config.yaml
head_dim: 64
activation: "swiglu"
norm_place: "pre"
tie_embeddings: false
parallel_block: false
warmup_steps: 389
decay_fraction: 0.767
batch_tokens: 131072
Each number is 128 + 32 x the weight over its row's rms, rounded and kept within 0 to 255. Layers, rows and columns count from 0. Numbers have three digits each. The size before them is the row's rms in percent of the matrix's.

# layer 5 MLP up, 1024x384, rms 0.0476, rows 886-922, columns 0-127
098:131150131102169170114042092176165140156145137161130077134099130073149200141152111183163154147098111121087111099105150085138135123150100154081150168109114099155124146113119147117174119172085186105101078089134082158151152161112116111162116170143105164138129114136132169138156194155145140134103161168101188144147099148093131120096222119109146108141083122161161119086154095122129065151142
096:170067131128085117087160154200104134111151091107104126136113104153132038108142087155094155126095180121128136107166097146125161145163148064062085074160143186169127114150124143148108069145127106107177106139144056122163108132126191080138143100210095141120083117125131143116131087103141114077109137180125126191170105141093161106110117144129070126123060125170142165134119171032079097135123
094:158129087103112167116179188156079073116184137149165117112086130129126093100163131124102123154107085196128151153168044136170157047138179145154154085153082140131087079131134117094124143158130157132159123135164147110130074144112080111165136104136124140140096117067142167090201132184126159155104107163178078139116119132097130145114065140105064121145078111065090145166153147157142176131125
098:067137245074103105160191094074136159171125095156124121115181092142152152125148163099078129104116032057101143141159179140147172149121126102104130163194071183083144112070143156138104168105130089144122124073087071135135181129163119143059113147134120107134198085163107142122187170089145114117114133182158087114127125158152088119122091072113117120137144130077125151141081108144159059153124
093:172142168140063136123117142138126101120096082133066140121101088149115171155132109119116156188182093127135121098151114125114107118067101109117158066168153160109116171158136116106108128136155104117129142155175136148157116117151132112161083106143133076192140158097124102119149121121157107152092101133165084118125147121134139120135135128121128102122075123201072123163107100111149185084141
103:102112135115171160177123093108157067143106128145105117064096131094180151217157163165108152115125107161136100099135131106143150164190182160106098108181129192138127130077127184103075089121123113131167151062151046150155132159107177135116184095123108153077160097094142133130128173095119191118133129162138125140140183183143107121076115126169042189151117141095174073108159104116157160078141
099:088114163108175115146142077120137128113089141118171135121192091105185094060100138082187133085160111211094116180109129063142140116133151145086113129185092115142144151097056128136126126088112139163110087130166099140123191084173177107141198144115143052128109138123161134100100173073122137159164094087101155162151173155057112122133087157110070137176127174139139133153161113189172107151084
099:133135109117129098113180120168148170119120099096150092098076147126097095133119062157090103127116106109109069154122106065118150152158129147115156103108158131111124108113206170173181165138083113110111168110185100146150076129139050128111169133115112086125077101124113102163107100187116077110155114135191109100166165109138124069148081080052106142150099133082156141211160112146148112096136
106:166150150124112133186082127113099108122143141146120133083130111179151104148146133145090108147127114089108112112079150120058144187137176118124145116123126104062072125103095135075125138146123098180183119111073147097119110148109139102077172166145200107213098154106188098156108122073109195120155136114071111170124167132078091142068115174211119139117137185135147159127079101151126190121139
099:075123129142162136138085126079142150181123173159130066105136099136089120139108084110119118166104191062141173114160182130063129170147094223145154121143114128130067164113150081130117093172135146123154216115189124088175157118160108105118191104148106123154076090140065116126142110144145120142088101106134123089170121117079122130110127198143094190074106111138122131109151142111077152147145
092:140114131055138068145156120105105138122136167152106168135111062134152156176155085138108174132144072076116141153163154128131124101123131183132094065144129174145131117098125108115110086129094091137117118129170111119105127095166060129145165120121133121114149114154117117156120127126077166071116040142083121171165131232090151110190098185152083081159116123130163136120158115113171125149154
094:131177174125117168134159085084091111079171094136145157130129121134078162153101135127112095157107109211118223076081141165079070125154195108114131103111087164059098156139133087154132122209125089115108118099100159120106133143091099154112112126097112081129087134105083134114138093186124182152151103166124130164131150167168029136072137129113109147162173158126143109168103116165107078172120
102:053141061117065105174074166195174137073119123167195176100185076110161118107080128137114090135202142098111121137078110157131109108112131093134139118138111129135155090138091183094148072131072165101119085141098091147118158177136168146179131207155159155174142146138157124141091124111197085112101076139106114095159150096167108107114097165062144184134080109149150148116146124083126103137099
101:172169089105138182171136153162129098088104076134175122149111088095153106160134102085147076143156150107109125124059085086171140144085107069091204118079151178141166118108100105138152124132130111140155135128110173138099143151138142133149125196174156128162145170149126132140123102124124134127169180114151157165130122156130155098101153125137101139160220135090118069182167179079097140119088
105:110135140128123112201179156152085161166171176163142112196137146113189141124102106104169157129126093134107133140135143171136120161109093132126131090159126136141110102133111093134113129119131148085159132156111177111115182123136152162115089123142179152097132177135099101179098162129171091090082086127153154084202117167144181111106119069092101098131070108111138163165103140079146108097135
093:161132123110119096121136173186201168125122150101151086142139112116165097166183134137146118184117131154059108049164146173102091068165157143101124140145124117138052141182100118144136096126116087079124079138151145135056107090120138158153130106138106134132104186103147114107122091153182184084113150182098148114111102117173107126090168150130102105134105096086132119132164126110195175117148
106:112157111128117094139106131130107150125163124070155127156139136137154120107109102158157162160124178118163101157139096131142104094150145092102151101056173098091126131137087138175108100184123117164180143089104150126098054192149179189137108142140135169174130136116158122141115143100155131121152191119184155146100155101151132098124170213131087116131155158126187135122122107173074096057111
106:136143147188122143125151100104115081128141194160140118112152103162152158143140098083141139111106135159136154113106123128124168144126076074171105118174152177118159096069135091085089123143142104153088114158157139134089162102186079089098193168170110057040119106121116150144158114161111137106164154082187146119086139158065113118115088162125064135110167170163078146073132100157107148123070
100:214075135087096192196045092125145070130116141137094107140130065189176083136120138096189091163154087133127157158153123116162111122156109154151158178103169145135168126156111181154091135140088110148096129157068137165082135108149103099063146139137070137121075158131096115108093109141118119156182128050109144098102146149139125122120129050152119115057143078107135112174085067070077066095129
103:131163133084113141162066133055204170084155153111186110063157140134143126154149130107178070137106132096102122119119132194146126096141170112121140079106088154140114124132095160107087101140071071100131068115116145155128125141144103132139055113109094196144150124144132135171113147099090109128144129090086132126120160169112112079155145150127110124116129128096156097167128143160108142055113
101:142112151122185155086154190158097176134099128121134123076111152129111111146113146115145176149124144195122024138092151095123140152119153202167134138169065121125116118113133192150137168085097144082129183137147136177180108171115081115190164128117107142115176126044086127089125149081100108091150085142159146106117180163113118100140145141147099137085086123111156084184151122159152084140171
102:099138145122146162123135096046108135120126147121109157178191085122122101106143198107108072121128139114131177131120102117146112117150182147120099135125163149094133114156189142129112191144097125070176158087179132152124129177122117167160125124093117106062142198108141095142147158056093123110110055122127104127146121140114073089140155123158136153126193111081193123095130101127108110131109
100:120088121117115093089143157181135150109125116101144136075132115142152091101149151145160173183117125104140157169155111180125108089134123065163143122088102143123155138111104154150144158142112161086122141099132119148140127120174128140102145107085101124067181160124157089150138106131133095088136118187115075158166150099119073176148154144159183125159143188142067094135100131166136103109098
098:147110127204136166105109153107101093129134153159135208115094070084121209170153103111050180134144137132150147173141126135130073071041161116099184097125123086114145110105090139139136162093147122131115138145137131067087120162180135115114143118099136115070141128168104110170152125104150110152130157137154137131093120147089148140162176139159163129140130162171135108135042103124149079133117
101:157097084077188104193101125079070177185188181111105182156099119136074119159136137147150108127092158090079167141116135121091109113170140153125152082126102060109104148074149048093157137096094166159186068116097197141125149115112115103158196114151124126149142140109135142149130088166098158123153056144192166131123125089146150158124160108104154139112109144074098160122136100131166099158151
096:122113057121164087139070182137118125157121081126134116119158127075146102113115167137106106153149087040173124142133127121091203106104156046168144166139109149164069110115136123127097139079114148162111086104061176138138142075132130154126084100177068149153156114110171078166112164084149145101141143129099170184147122095190143111165186078147097147165115171151090090114112068147098106176102
100:075149092138111086173104154131104079117112125138078110177148143038180199146131160080130177087140122099161144081091125122202114187185102138129107090084191146123103143114167064125118093118130134090124169153117166159116172171119176120163137131164080072144182150114144168147174122131091093076170108120168117159114115162138160177161138138167106120149148112087180174075143145181139142084161
098:152176146091081126140104197120134111174155119123102110125118121101128111180185109040180135101083115181148152098091147112096140110098103174081116127179117074096125153092116136152143118124137081156157052119196075175087125097138165130114151119104146141148111126101129175087090083108144127132108113145096155111073174118124093197127097124091087091095126120136148137109157123154113111176123
091:155129111100088080168161088150146112146125147081091094143191090148072182128139191152104066085170141173102099088077190156173093132150185166088124146113139073130112152145124167083124101130190163140198112121095148157147156117067190156121122146119061111187118098152158137144125151186150155188122136092137087140069171091090076159152129109058159176079127130152132127181126106133100134085107
097:096126100139099164112167155165095151120086111130167104147115094101177112125142146169176133152139090116167102137182152109118148092166114097102110116155096095165175107175124146158088116149193159113176138097148210168188076148088116114126052131061047113117129125074095149108081072169120136143120178185121031073059157074143153099122128096174102145188133138178171117150149182155151191155101
102:204099069078095122121139140127102145234112126129128116185136078080135139127143179122120192146112080145074157139117130089187170115099149080088119090186100115136093115116094124191150140178183136122114098126076173116100154162107188156125160147134090117100131105173108095141147145127086147119092147122141174145115132064156129117170079110160107157135177131105138179140101154164130153124127
103:097070150152100202102035154106122098162171129133121134117168087112144085105117140136156096177158089141115158104135127171082058068089124121134101105075152144133156159147093116083147093123131124104112141055076138082169089090145091078106152090129129125126118146161125153112113105076163160188119105145131124138134116131176153086080123134155080166144108156113151142100106143122094088144114
091:100126151080075083121037149153151174173103165132140168148168120154152128131131094194123057126109141056099113144128147156130110107102148100135111143145100120109103157151081148139118093153165152085125109124158120137121129158166115125071124143124104179123085179123186112166105031181135107144144127090096111181093111101125142154192148126120111173168183080144154108138166119090125116132086
100:121156151140108110111122132157107148137099121128079122137051101096173142079125151053143119103135114105196137158102124121160179145129125074119087195155144158139079128127081105180110179118122122121113164170061120132113091159221088041116187160180132127099186150116112195112128140108100107067141142092126118159203064092120161089146154172052176135110147161122157179174140114070110119129085
101:129116137159114106170198165158127137127158036184139085113146139071095140114052117144127115120122080162125179125119084153095113112083221121126082152139108130123179084082092131100172145157138117123159151130163098096150096153136069059104176096163131120090158158081110154139191168120160083088098111167134130116069175107148113172090115147133162118090064161127146149135097119147148144071093
096:157090128155109111158090145140126125108188144089112129131139117102115135187129159127119140151155092161134123096122084138080054158107171126100115155153079087091134150113108087103118142109141060116110168135084083077138107066081116118166107144115114123170173094092083183091124081133102147146098125158115077187088099126153081161171166149145142147109099121071127094103120118107143148118162
099:121089085113104045100159107110110101126097117196134109097169097164096128105176147110112158098087125155154067118196196084097126160128092161157147159138178177114140115082155099109102140147099146114110142134115066112117164152163163124121148153169122145129096097101069115110158175077149128131185088157101152088124177104102068129096133149155154112104093141119131148153067176110092080113153
# layer 5 MLP down (transposed), 1024x384, rms 0.0441, rows 886-921, columns 0-127
098:127100174128121135135156131149144138169154126089133119143106100106112118102116141095091125129064159191093164116125166085133108106211141144146101093148129099132116111105134149103086112088187170099107083101137125095130163077109093137136096150173135109093089125153120174166113096168096133174148051123095123101115125105135081105147102124126146123120095150099119149101098080158156078161133
097:087133128175085152174162137066138143164095153097135118087154117161101148174070103139094171099097155108098085099204171123140092135136090137167173123193114072117130181106129116124131140068147099146099159080151152108125150128112182082178161059121145193082161120188108093114146068104109131083124113115148114123131104061104154081139173117223094156084101087153108137118131034147109125170135
098:091127094140178090162090189077175122138146117138104132091162081108187161185154147148090126135087161112171097107102124139103095171142107137097131168138093093164128145119130147135125151207086165150143085045128210110136132145134169073166124132105083129074136105148124094053148106116132137168122096096147188131070164116120214193118120163137127146102033141115111137165104110143187140115178
102:105119175125109154111234116137070190180121152147179097085138149097158162123168144165178059144168066068140059107106107117139135149116085131105151154135109107146122109144121164089193114174129102123086098133144173131149132110153070116100133076102162150083170135137145146132124097077139129093126095140138131054119106105192091091092171103136086141089107167111155197181156054080142152145139
091:174100171129182105166136090084099121148165157130175136127162160165111150144152135132082095092118202145148124138124182137242113102149100138170160136129119091111132140076167117084145109169075117115105112173129137129106140124170132090096164137111107205157159117138130192120147109117158137130145099127139185185118074197078098184175051115160102130079153120122143154075153176121125073189133
103:146171155160148172177160126096165128080093178052107132077107128164107098124092138179114129116136114144146127172132175141154170131134156143080128162154127100137166068077120152108067129140143101109150148127102195089170146168104150156148114120101123178113146150140169187096082094115092187109119174114087123038137087123125131064129191100116109130077097134151109137158083086134112147115102
101:147088105169086175175072131163094115181161136090080083117084079160147152136078135107118138198142148098160105098124130129161149151115096069162097152149197171095123117207126170181093050205130118096220116163156189171150118129099094198145063117177153089134163127087126118147096134111167140106111163166075105139095141085180133134136142047118136137159130167125088044105020072171160112153146
102:065086104160130182145099146147164144128115105164107125117102135108112125153089129148180114124170133116135109162104109118118120115121128100081120122133137146124119132171112111165079090176139152125156115103209144080108185130152064055208148127126093103137135090148104115135101146150113191119090090113144082138158130127095120152128157111141138089072127130131125143094184147104108108184156
098:106140120077147149177099170123110100094149065064185130112161127127120132123120112123121132116135140101103104096150125108081140187074134150162199137151163054065098088133160114112153073129104105069104124109188090118145182172156129098140156078193125099182129133083181148143139155124154155120111128078118107149120119119173066115123135106104096137111120122096123090115107103133095146105088
102:111147184193163141165083120120124187154120123188135118061145153134140077112160054128129149105125123120156128070134111175144125124140098159109176166177109160161123149109164117134087122103151105120088135180119120078196074152137116098112138151154111131116095160031158124132156145098157157092133170105140143058123179162108105196130082135154059144097132125101170145076131095119160149149174
094:152124122139179159116181102089111107034141196088100103134125121112043146129151146156171054097085159132120155128123088080092116122081166131051080111149165145121173125166123174132121158110134107147141044120103130136125091111132129153131129105061145126183083162102128102111116103113138101142119183096156128083090123107114157148212136092072114086174127108174157109081143172135063097165107
100:168104170119141110191130149143122127155137140156066095099060153207163153127175105097106124143103119129092144184105135114126071135013143071144096141139148157105123099120157131134168103143121090094148125057059136134146170136133162185162190156119114153162170086121123081140088127140121142095108156094116124133154057136076123215090066131128116087093151125169134137157110196163118142083149
106:122154159095069117172167141098055123113112101155146195142068160148082107098109181116124095128172092124102132102170141118140101092107162090060133118090152104095080101122140170147109168185113136140178142153133138096094104114097174103114158086107125096167117151099139119161143127171145178163139095085169105135100124071150065162088091096124171143109139087121062148148131097089176148148073
103:139154136103115118167118197180131139083102113052107114161134112169137113154088120120076128183158103058175136135086165036129120087176078141078131096187123155173126105108150123136143123091111100152203128153150135161103188139154127205137071122154075143159122063171123090130100120143098116124141121116140120139135147141139055134165138145147122141170148167076146110107125164192085142141136
099:108085119126149155141097155085196110118178137136160181077097174150094119109135174104104123107126181115132118094133121086146157133171155170150134114100197208126124141148123130123084162115133146131101092131191162165121136098142094093100143095130107153157113124147102168137090102150137144118111158115204134086147110149105147099077147103090146112115130145071127131147133093086141122127125
091:142172126132080177176159163111123120147099118157149121137153147117064142133124164096107141095142171076160098142095125102092140126157115162139154114118114106142097097126086126160140133135132144201137091098148143144109130183173128128150152186117159131126158098149099126200101102185098148181119130146112118161159131150098168131195140103113105086099098131141144141172143135101123071143110
098:160146164123112165119177097090139179129117128105151154133201134137159136140154138155080174121047133147103145215130086108098099109148084127092053138129102107119066100077096126115125157132123115084098096109144187179120073143210175133085113121116155130152143068130159170089167116115132143069151179129171139177141129153144064142094152113131119155133114139092099151069088102104082050163128
111:113129075135179089100201116152125134120153118190124128102127127119117183148163083181125125152163123142094102116122150100157162157137036139127123144138119141079128136140176111120098103145127185105115069129121093115173147168166087193183120154148228130162114145105181165114095180140056154185189112172179133130155110131129148144107076162068093107159113129176132062134061118111077090146175
102:156162165136153158105137138080142089132137071135074124131122124150126119203182216072131085168119141134082124135128066155132100173133141096176144113120062153131150084106202207154125067110152136162115155157141135168192102110134131143167117088105136124134083124150154126121158096114084111138147159046129105151111138146126144093173129126063112092125085166135081167123081169079126128054166
102:136171087144142183116080168146111110147127178050109056130135157135146135081157141137123102062100177177117125162162148130156071080154173161115156155038130089132101121160094128124179174150136134114113095144169115141090152053145170106098139144170105156141105148093104076139124132168144146089161136163033147157175134164154043120157127145136101149134095069096168197139083182129156179159156
103:111156149160158132090147080090121118130159148146149110128123093164139100117140117080086142171133141168108180129101113104114104181114105057157124143159128087146150204053091096149147087190154124131170114138108107176115086109100115100111107123122162178081126092137182173134150108123139146122144101030189071142119182099192105135186124154129117146084081095132175125105144109084122108172165
099:143141137157085135075048125130133147117095129132110109112141149100125100143059121173088114129139113136109100169203129121124139111072124117133098102133130157160159131078157093130169129105134151125129096065120072107195124080120155137081117103178107103113100081198125147108109160126131107164106074119171175137148179072095129104102145087157109105148095118150168132121132117123126134097087
101:126174171158119144180082187143135147107159203146140114150169169126076166171115167100139099131112086154116106190120121116159122122160135184169119112123159122113134086161134139162129092129136106167088174151095114107141121173057079094147155123144070131122121154124063127070145158196124065178117142083109097057074114159086156128121117125165115146117117162168211075162104135169161139100038
091:120130132101103066120138152160176077181122133125108117129142127111149103180121132136122077146070155137093153118124172094111109191100129121089084118090170135141137154102084101138080120168129189097111070176154155161102091056166111087141103158173094152125093143086185128083123098130098115112143122112137114121172165148166128139086124121139102157097126078104125115088114134156110145069127
101:127146160113093134159100091073076120144186165210119130154164068153096113083100098172124111127159089113075118140162092128152190119121113162156144106138159160126131144160147125096085139136135125154119163128136166109094207091073114157171180106118110168124154045149137151116057108145113119087181161098138152121165146129191119135209160077136047114181179150098151139113134099130179092131137
097:155171129125085129087169134169129134157144103095119092126126144195135153125142121174173160083107125170141186131137106120118114135140117092136075069113130188131211090108141110150123129154106133086128173136158099098132196188120141184062126134113136140102086110117166100066128159134094133079101154175092102114142156172094146160093144139074137136158159107133143124104183147151164150133100
096:157069136129126138157113119196135140119167097091180153093114103134189123080161135160155117122137116110136118171141160160097124097140232045079108132086194176127160114119063135142099152109121112189107113116164119109063109120117103179066155128120144122119125148147140049098184070106150112133085156184115085136100149150148147106166176111078139178132092155127091131157110162139080142103094
100:130079101105085131081094098159128105129116152112115120078152105087099103117152161149170128110150134121154070091106108176133124118154154170123139140101132117094109093120115030235158130093190139122087109144137110180109121126131107070123170152105153157164126107115123143158162115194187144118092095169115112124173139132155112138114118136086087150161136117127131106107128155137131136158170
091:090127123095106135093175118155116125125124073129111146140112142138179162132080051155109146159139141134100184116166130116140142135151116150172107121151094183115134109066096099094080131144078131131075070159121188124090148116070089099158086121110128091125133146087079087095141124118121092110189103087092135144138087156104097196088150109120179143146153158016104145105096158066111072111147
103:170136126094063147189067163110142153166168155147128143123170184152125127134142114089126129126135127175186150141140133073124139116184161099099109126094146110161114078101130084113105165085046146152125097134163054159122128155130146153138131103133147092086148167132059102152121094135091161047162158096120119164140113212124068170121128198128175163125133085136151132152168159137175159160157
095:168144160131152164109121138125135234104112139091144211133123176171098129098124069167108087138137142099071115147181104139136169103145117189171137194155144109084134145187099128107106146143040066131075117120120106131101104132126090132163138091087157120141130090124077158122161107136145134186167149143134117137127137157095119142086107151117144144155093171100096092118118143176142165138157
104:154146146061089093099149167132125105160134179057090108132162153173144159100124157130130194167162141192134190137078123130103086100116111134116091154119133094146200161084149050139174145085118085182155162139124084116144108134153154151140114141142117089091111134100177136101117092113187114150159092188082145076085067098154086116133094072116199159118151095128170148116127095149141183115103
094:080142146126111126168158110176103136082108108101170173110095107150088184090131186163125104122155109090126142138081080113020185150067162138128101129129072198105114140107140136085202168114196143187124141118111088146134155106131122138075109128065165163092110080141121143172136210146127152101042118121119138124095136130141191147138108160109128118111134110163096217150056181190104142116107
098:155092149118129070119103123147160144092151149137145089112106139109044103140099066144119160107088096108075124101195098163099104160096161121109143137144132098113075116134162082079148139131128143122149191093182178151094121166124107181148112093160147144159146109134146131137172136135137198132135148132083104141145182152174156100141229168163135103124142094134149158121151090118162176118192
095:162155134108151142104117146164113115062148211144090097223157113140093166165154144104128103117136158085090125104172177100133097140128104091181213161112152126121106109151142103154126143148079129159129123182110126120123124096070133118113098138113141155183104136188106068132096100088058138152122136120105154173094115161034148117093162080098130113182150097096158121159172149108112125130178
098:151142146114131145230035135164116084127137129120110107113080173082117159196092114096116120114154118136086129135086101079131083139168108109115188144092111071112068153118082160144141117163072118156159130131142164128150077104122120141122096139087137157133112127136100147119153122152126062114163114095172106124052074086139105077162107109197173086168166119147134137137118141167106153122139
# layer 5 MLP gate, 1024x384, rms 0.0494, rows 887-922, columns 0-127
092:159118090134065099114171161198081122103117150153149131109093117117133101100143129116139190153108100092124079129084117113125144180134064138131100135151154108156177139119165133163100094061142155121124104110083128155118173112107154114119100154094142086103104083151148134107147145133095126109143127147141102141101122101098089066124100093226115073173122110182102218127094127081133142148162
091:074115093126137203127110117121150110154112102160109077081105115064127128084148105103179196130079123118127120169162104099089188151150099177099148085185103135099041141096063173137144094124162146135090167090135119044136135184103143133140213161122094106171067144122136147118142115110150126089158154170191130139159135099170134145127105162149117104167074113102106117092203112127142178149159
096:107182176112086124128165147105130095108133132121090115103138139119116078166138107126088132161168064134153140108116157204148088124150180096102205112142157154121111165079184160126100172108196086131152128144094152160117076095191144140111128157058132120191140132116137074154197137133108144139077171151112067132128175146131124199081105118125101160144112132135095111151115121093107124130138
098:222116157114140141171102128102119128092141141136154126117154083211102091157153134099075117164086125082196179135103118135216145099223128093128165118096082095149121117102130097111068138142085079117128109110127150159117167138116129101125114143135065144114107152135126153108121096133050118127099145102075160185112153189106144125184103125203171116113186113097199087100176120133157105163165
101:038090156164115116122158108189177161127180123128061155129049146089139159107074104103116117094184130157051138114138098196107093105116170099149112129109153096171037089084145155161089134183132127084123109090128133094108104106148077082134153105155134119122133133158124097132147156090140156108136121168105127133164125140173132127135157153115127174157092143130095102119121184121173124160133
102:058110161096148130086098138098108151140179092184160110166174183064095143111198033178103174101130112182117104082118158120126125162175088149171120171101114158153120106114141096125139089116053087144126136137151078120119107176141170074134081133102154166137137163081185097089151125107122062151115100132139163100145165193121112097107146112164140069101181150115139131187154156096132097078140
095:140161133130155161102123155092134150135154172119136138135089129116111130172114177160184125171104178116121144115144157180102111165147101182171115085127112111179112187107113127126116083055097126167158181138152075124106080063128122102147118098146102162145101128101087111088111139085137126121149156194196097110149196117118114118091123089131100080108075155148142135171089170096079084066084
106:134151129055100167133129121102096119137113132099121184129157163150111121113169087119113123120199107107103183125052114133106096151137117122091110111084144103127087151084171148090205180087140112090123188120101150040100111150125180089132107169041151155144111069119179096134141165103073161180122165066121147138155105175043163161084108098142109144148093197180104147111097166150109133105128
102:129149146115167115171080082066130096143093134114178153134109196158104124142147109143110137135129171137128091105132083112126101136077116123126160097136124116152110126125147148166167126162130068132115149101148109111158110144143121172121127161111156090143178162100176134152185103169124162133064139107111140122191117214094113140109136089124124105160136150164108106180114098147133112125131
096:157133133133136028081093146175066088208112087132155133133075143076162120183101122121109104138150157117151091124151177136159161189133092108144104161105112149196087161201087139135168142116160169140138102148113179085101130157097125097090117126181127159099112123099135141140149131118155092133142129092167147050112102050102168092082111180140113141094129164142133075076176117132091149161151
099:174139097138165065179134111145116078094144168168118110114145196139142099131146115129148111124139117080102108172139088146133116154079158075121098112167186142138192179131117068161192127164127140152184153100058134083150148121134131095108134160144071131130080124154108145147102193121097191122065152116106138135110103126146133140197102137113141134143118126160089124113164194080142204075120
109:159136119166115131158145123165117128174182102129126126122140120166104144175122134144137097140128084145124140119144096120151139161053086166089109182153129142159067158170128175182125092163195120094142180155087107118101119117121061108102084163123146082191054103130193116142080129187105151160073121159150086144114164108076173168202172063139108090158132083146107158096135126082083107114128
106:123114112130098149129116109190206113151131098125135151139157064081166178135078132162143139146118191148160087133113117107128095090101163098117127097171162093195174166117129174129080170118116123095135096074060137155168124116079112133135127079164145147148107151155128104168145129127115110125105115157149121112076186066150150096070123136108108063132156153094102079142117078148110156073131
098:130081096146145157167176109079131158174140096150122076142133162117130159121165131144061103132071093136105095129097113119112100069081153121084119104135096053223071108068142119130091113187124095161137136131098141093131122167049093189096154158133174180128110072155146083156161189116153143130100109167137167156074104106135063145153136126147119132109129134153118125147084123115137128109100
100:098151106110142134149132180137114089182022143139141026082126173140125176160119148123112117111112131099099093111113113131123157119148065094138147189152104138156158106153118142136158112190172133198168133177110121096106104175142098130120117147108153105161140146128112131130136105154113120133129158091099190186116151116083098139143056159173127205066147169207150117130090090114103163133132
101:132185117099167136126111143174154127135161178107093197121105138169163025135054077108126159211161128135142169124112114158089117124148125137115229148124181130126098158129153109113091142154110116143145177135143151191117123133127174167097094132057129112194120101038141176167149088140130170133149142071122101181122178127121168172094161139132107154133170115088116154094099156190088141111118
103:155118121172119116151119119080094124136127131188128133134122104110090081136119116115181125140115153092127156108158155168121075103188131100135150119115121106130132137146054149104141148121073173143152093184121149178087134104150112114173167152186112076154133175058181055157115093138186131196102176104167171139079086095104148144173173144189066135111126155141156116080156118133060088147119
098:176108125111103085145149147117138134187164124105062137103049118116078141142091102194090100113077143137085120087111110130154109124137118106133143115099142161144080131135191170104135182082114095082164061100181131164100072091119151172135111124124106093167045105109136130122152104107066083146144133109085153133143122134097109083118112161132120092192112166161073180113126090062121141140169
096:135090166154155090081144200198156176133169124093112164125102070161170080130079069176091164123134159108145122062188154176126106066091167098120128132043170118135124104135119140125094149170164088122101133171166156170117103138192117195138139130133045159065161095075156119162079093169114049094132177133143122137134149137149079154112094104124128138127157122119144121139120204098114162143136
096:148099082178142100142156182155087143124122109117198116069150132128067111145099108123143125116170208085124128121114120153128146125170170107128138164118116138208134137174147136104108106094116137129097128101149072121092158135140180154140090159144113140158119147123166167153194148123102120118138161172054130102150157146115171094145119139102107144136193112083095106102176126121128139142180
099:143145117085182120118134119110117142138110165123072135089172129102112098124095078131154113129108150073104191089072170148121147158158142174140122180172125157130134175156116101064143168117151159175174138113152162115132112163114119121125167165072114180110114156159132120130141150108140118163114124103134116146143100117106083155144111119186064145102143133152140099055171102152107131110081
104:116155116157133175078186086164172140185121128178087099154131192173172181144131196118139163185128120159101091114095147088163175149131104087118191202123154188178182123133138131157194180135108136180106098090118155131179147145102186123129122139136102147140151115166123140097183114128140150108098131103084094125135105157097119207115085179094133113139124137132130114206190169087097106124101
099:092132121097071071129123122172195106170132152116115103102127115115163111200061143101142104180149083145135116067108149135095114196112168114112126107074136119104154162155094113153098152186160128098151108120116096142099121075176106130133134119155086139157053134077209140112107110147141170131127139122106108116140188115154122130118139120137151114083121102162119149102195098156142167133142
098:100095169136155155147149139117131127133152141125117111111138159155121150128172119144137136093100123127108142133153138140108104078171129130100113123114086128124137123096147187067146147181108125161178065140135124110146089102166126073152108162085144153127089175027170120089134208143125142178181143150113158127079106140079147085101086147126156142085178200172100127125131120182110125139133
094:167107120106137119190110136181099146131086152129092123119099155127121188145107146149038175100156189126115188141104140137214145155132057149117099144132126131095172101106112149183116151119136131089168156145129185067148054162143072171112134147110102131106093117093151145123131123177124143142170119139061160053141167113136133068098128148126161140074065168108133071150104185143167126160080
096:091097150130080146149116124099131158140120171141078132187146179144155130128082125166126096163134104137137114102087146067137122148131071116157104124116158089159145120124138141161134149092146205121144074125062167100147160141118108098120105089132188153170053073141153088134054103127104192127121122101176130085136098074071181110108135067138117148116178121095149154079146095173123177124164
095:169105088142145157105106152189127085066132126115117181107112140156144154048133133140119144100169080081130063117080146117102163156174138203134163113116085095135109124100118150128079126144158133106095092163093167132138141149106126123117151151195124087149109133126145158153140090161092255126104114136175149103167142135124131067152169141149139137194139157151147106080114139120106122125183
093:127149125167089103181135107133110152184156064061141080163130126106096080127150171119121104117086096215141148100159182137174137169085117121095120088121104158113188130175150148073130126120127151146143138132071109126135108183131147138067201162144087110109146094091132091167175151164138118160179133081139160157080094144090091096140139115109155179156127136115118159166149102096136134100128
103:148085140154042103098184099155083161153169089179103182131166115131136075100124110134132139131122093171089160098187152124114106123185053116119137110089124123159119180171134129079178132102147150108104101132127170122126133153128138084162111132140119045145128169109079077136184094118124153111145155146167107185155077098068139104080194118169118154136135188082092070115115141126115131136092
097:154126097146054067137131084115135109205152075146118124172139108150132153178132172209185172101144096182153158095144199113142108096171113122117092139091132153122118085084105162131191095198184163124146163095090178160098146165118153129137126117143129105130060141147114090187106182122117126137100126146139113169078141118138153138160124130157161171082136117126153163158178157159106076110128
101:172095205071155105098112140102164119140099165149159165098183144153090113109103082158122077124138178125120186103104137116145133074127133079069135146135165155156117163131117165091093185152156147143160125177138151151087168130103128112146051128124165137137138174104204104135105118148156086164154146127100171170184073129116145128138113128079083153173122110141084078130153078189196136121132
096:121091131117087063181175098163139121094119118127084092115140181165091141135139122120151112118132139162105197164118102110119121106154106137089107163154145118142142109082172114125124174163168123176146146120130130102148147092126116139162135079122127125122064134140128123165087125179121176125133148183114092172103111119169099133113181141151116150169151159146152178147105118099035087088114
104:111137082158115149135103079068145099146124032163165150187153112086106143170142105194133120149122090123130151146147199192124138085177101179114163141120113112083184146135106145118085098100148097093103070118171075138113065117087139161144151092051111193107044081084145066158159159157139134165077123123111145126076180123085132165113136085218075181141128131114111139120117154134105138137066
101:121109176082127110103140155121123119086131115086134138111117153163125124141129128092112068114145147108117082166137162138179106176106121129188212162080188172123093116181163129125124140170117166140093120146105110087134128160110148101142093132143137123181101139157129072148134052130065183147133165102077117193138146140057114105126078146061166160158162125071155121150157154098098138192171
094:109133152093140093145113133128142112080177186129152136104108164153117143098142170145119165123098215127095131139098079114157103164130166154110086094057110153137131182070096121132117129113096184115115105146116090161152120145127189123119171105074146167146079135111178172144087162212164131169131148169194146108117146145097152119106085128158139153156233142131153145125164171122113172096133
106:178175154065156057080130156093116121141088145117126150140157177129129116154162159156095137090132176116129163162132112150135065155149142113094157101121112087157118139108159123088200097107106095096164087116126124123132063063139134110147158100150131137181163074127158107153154120160074093131106153099131120129102144168089094147175184156220174130077159112152138090118108106125139173160197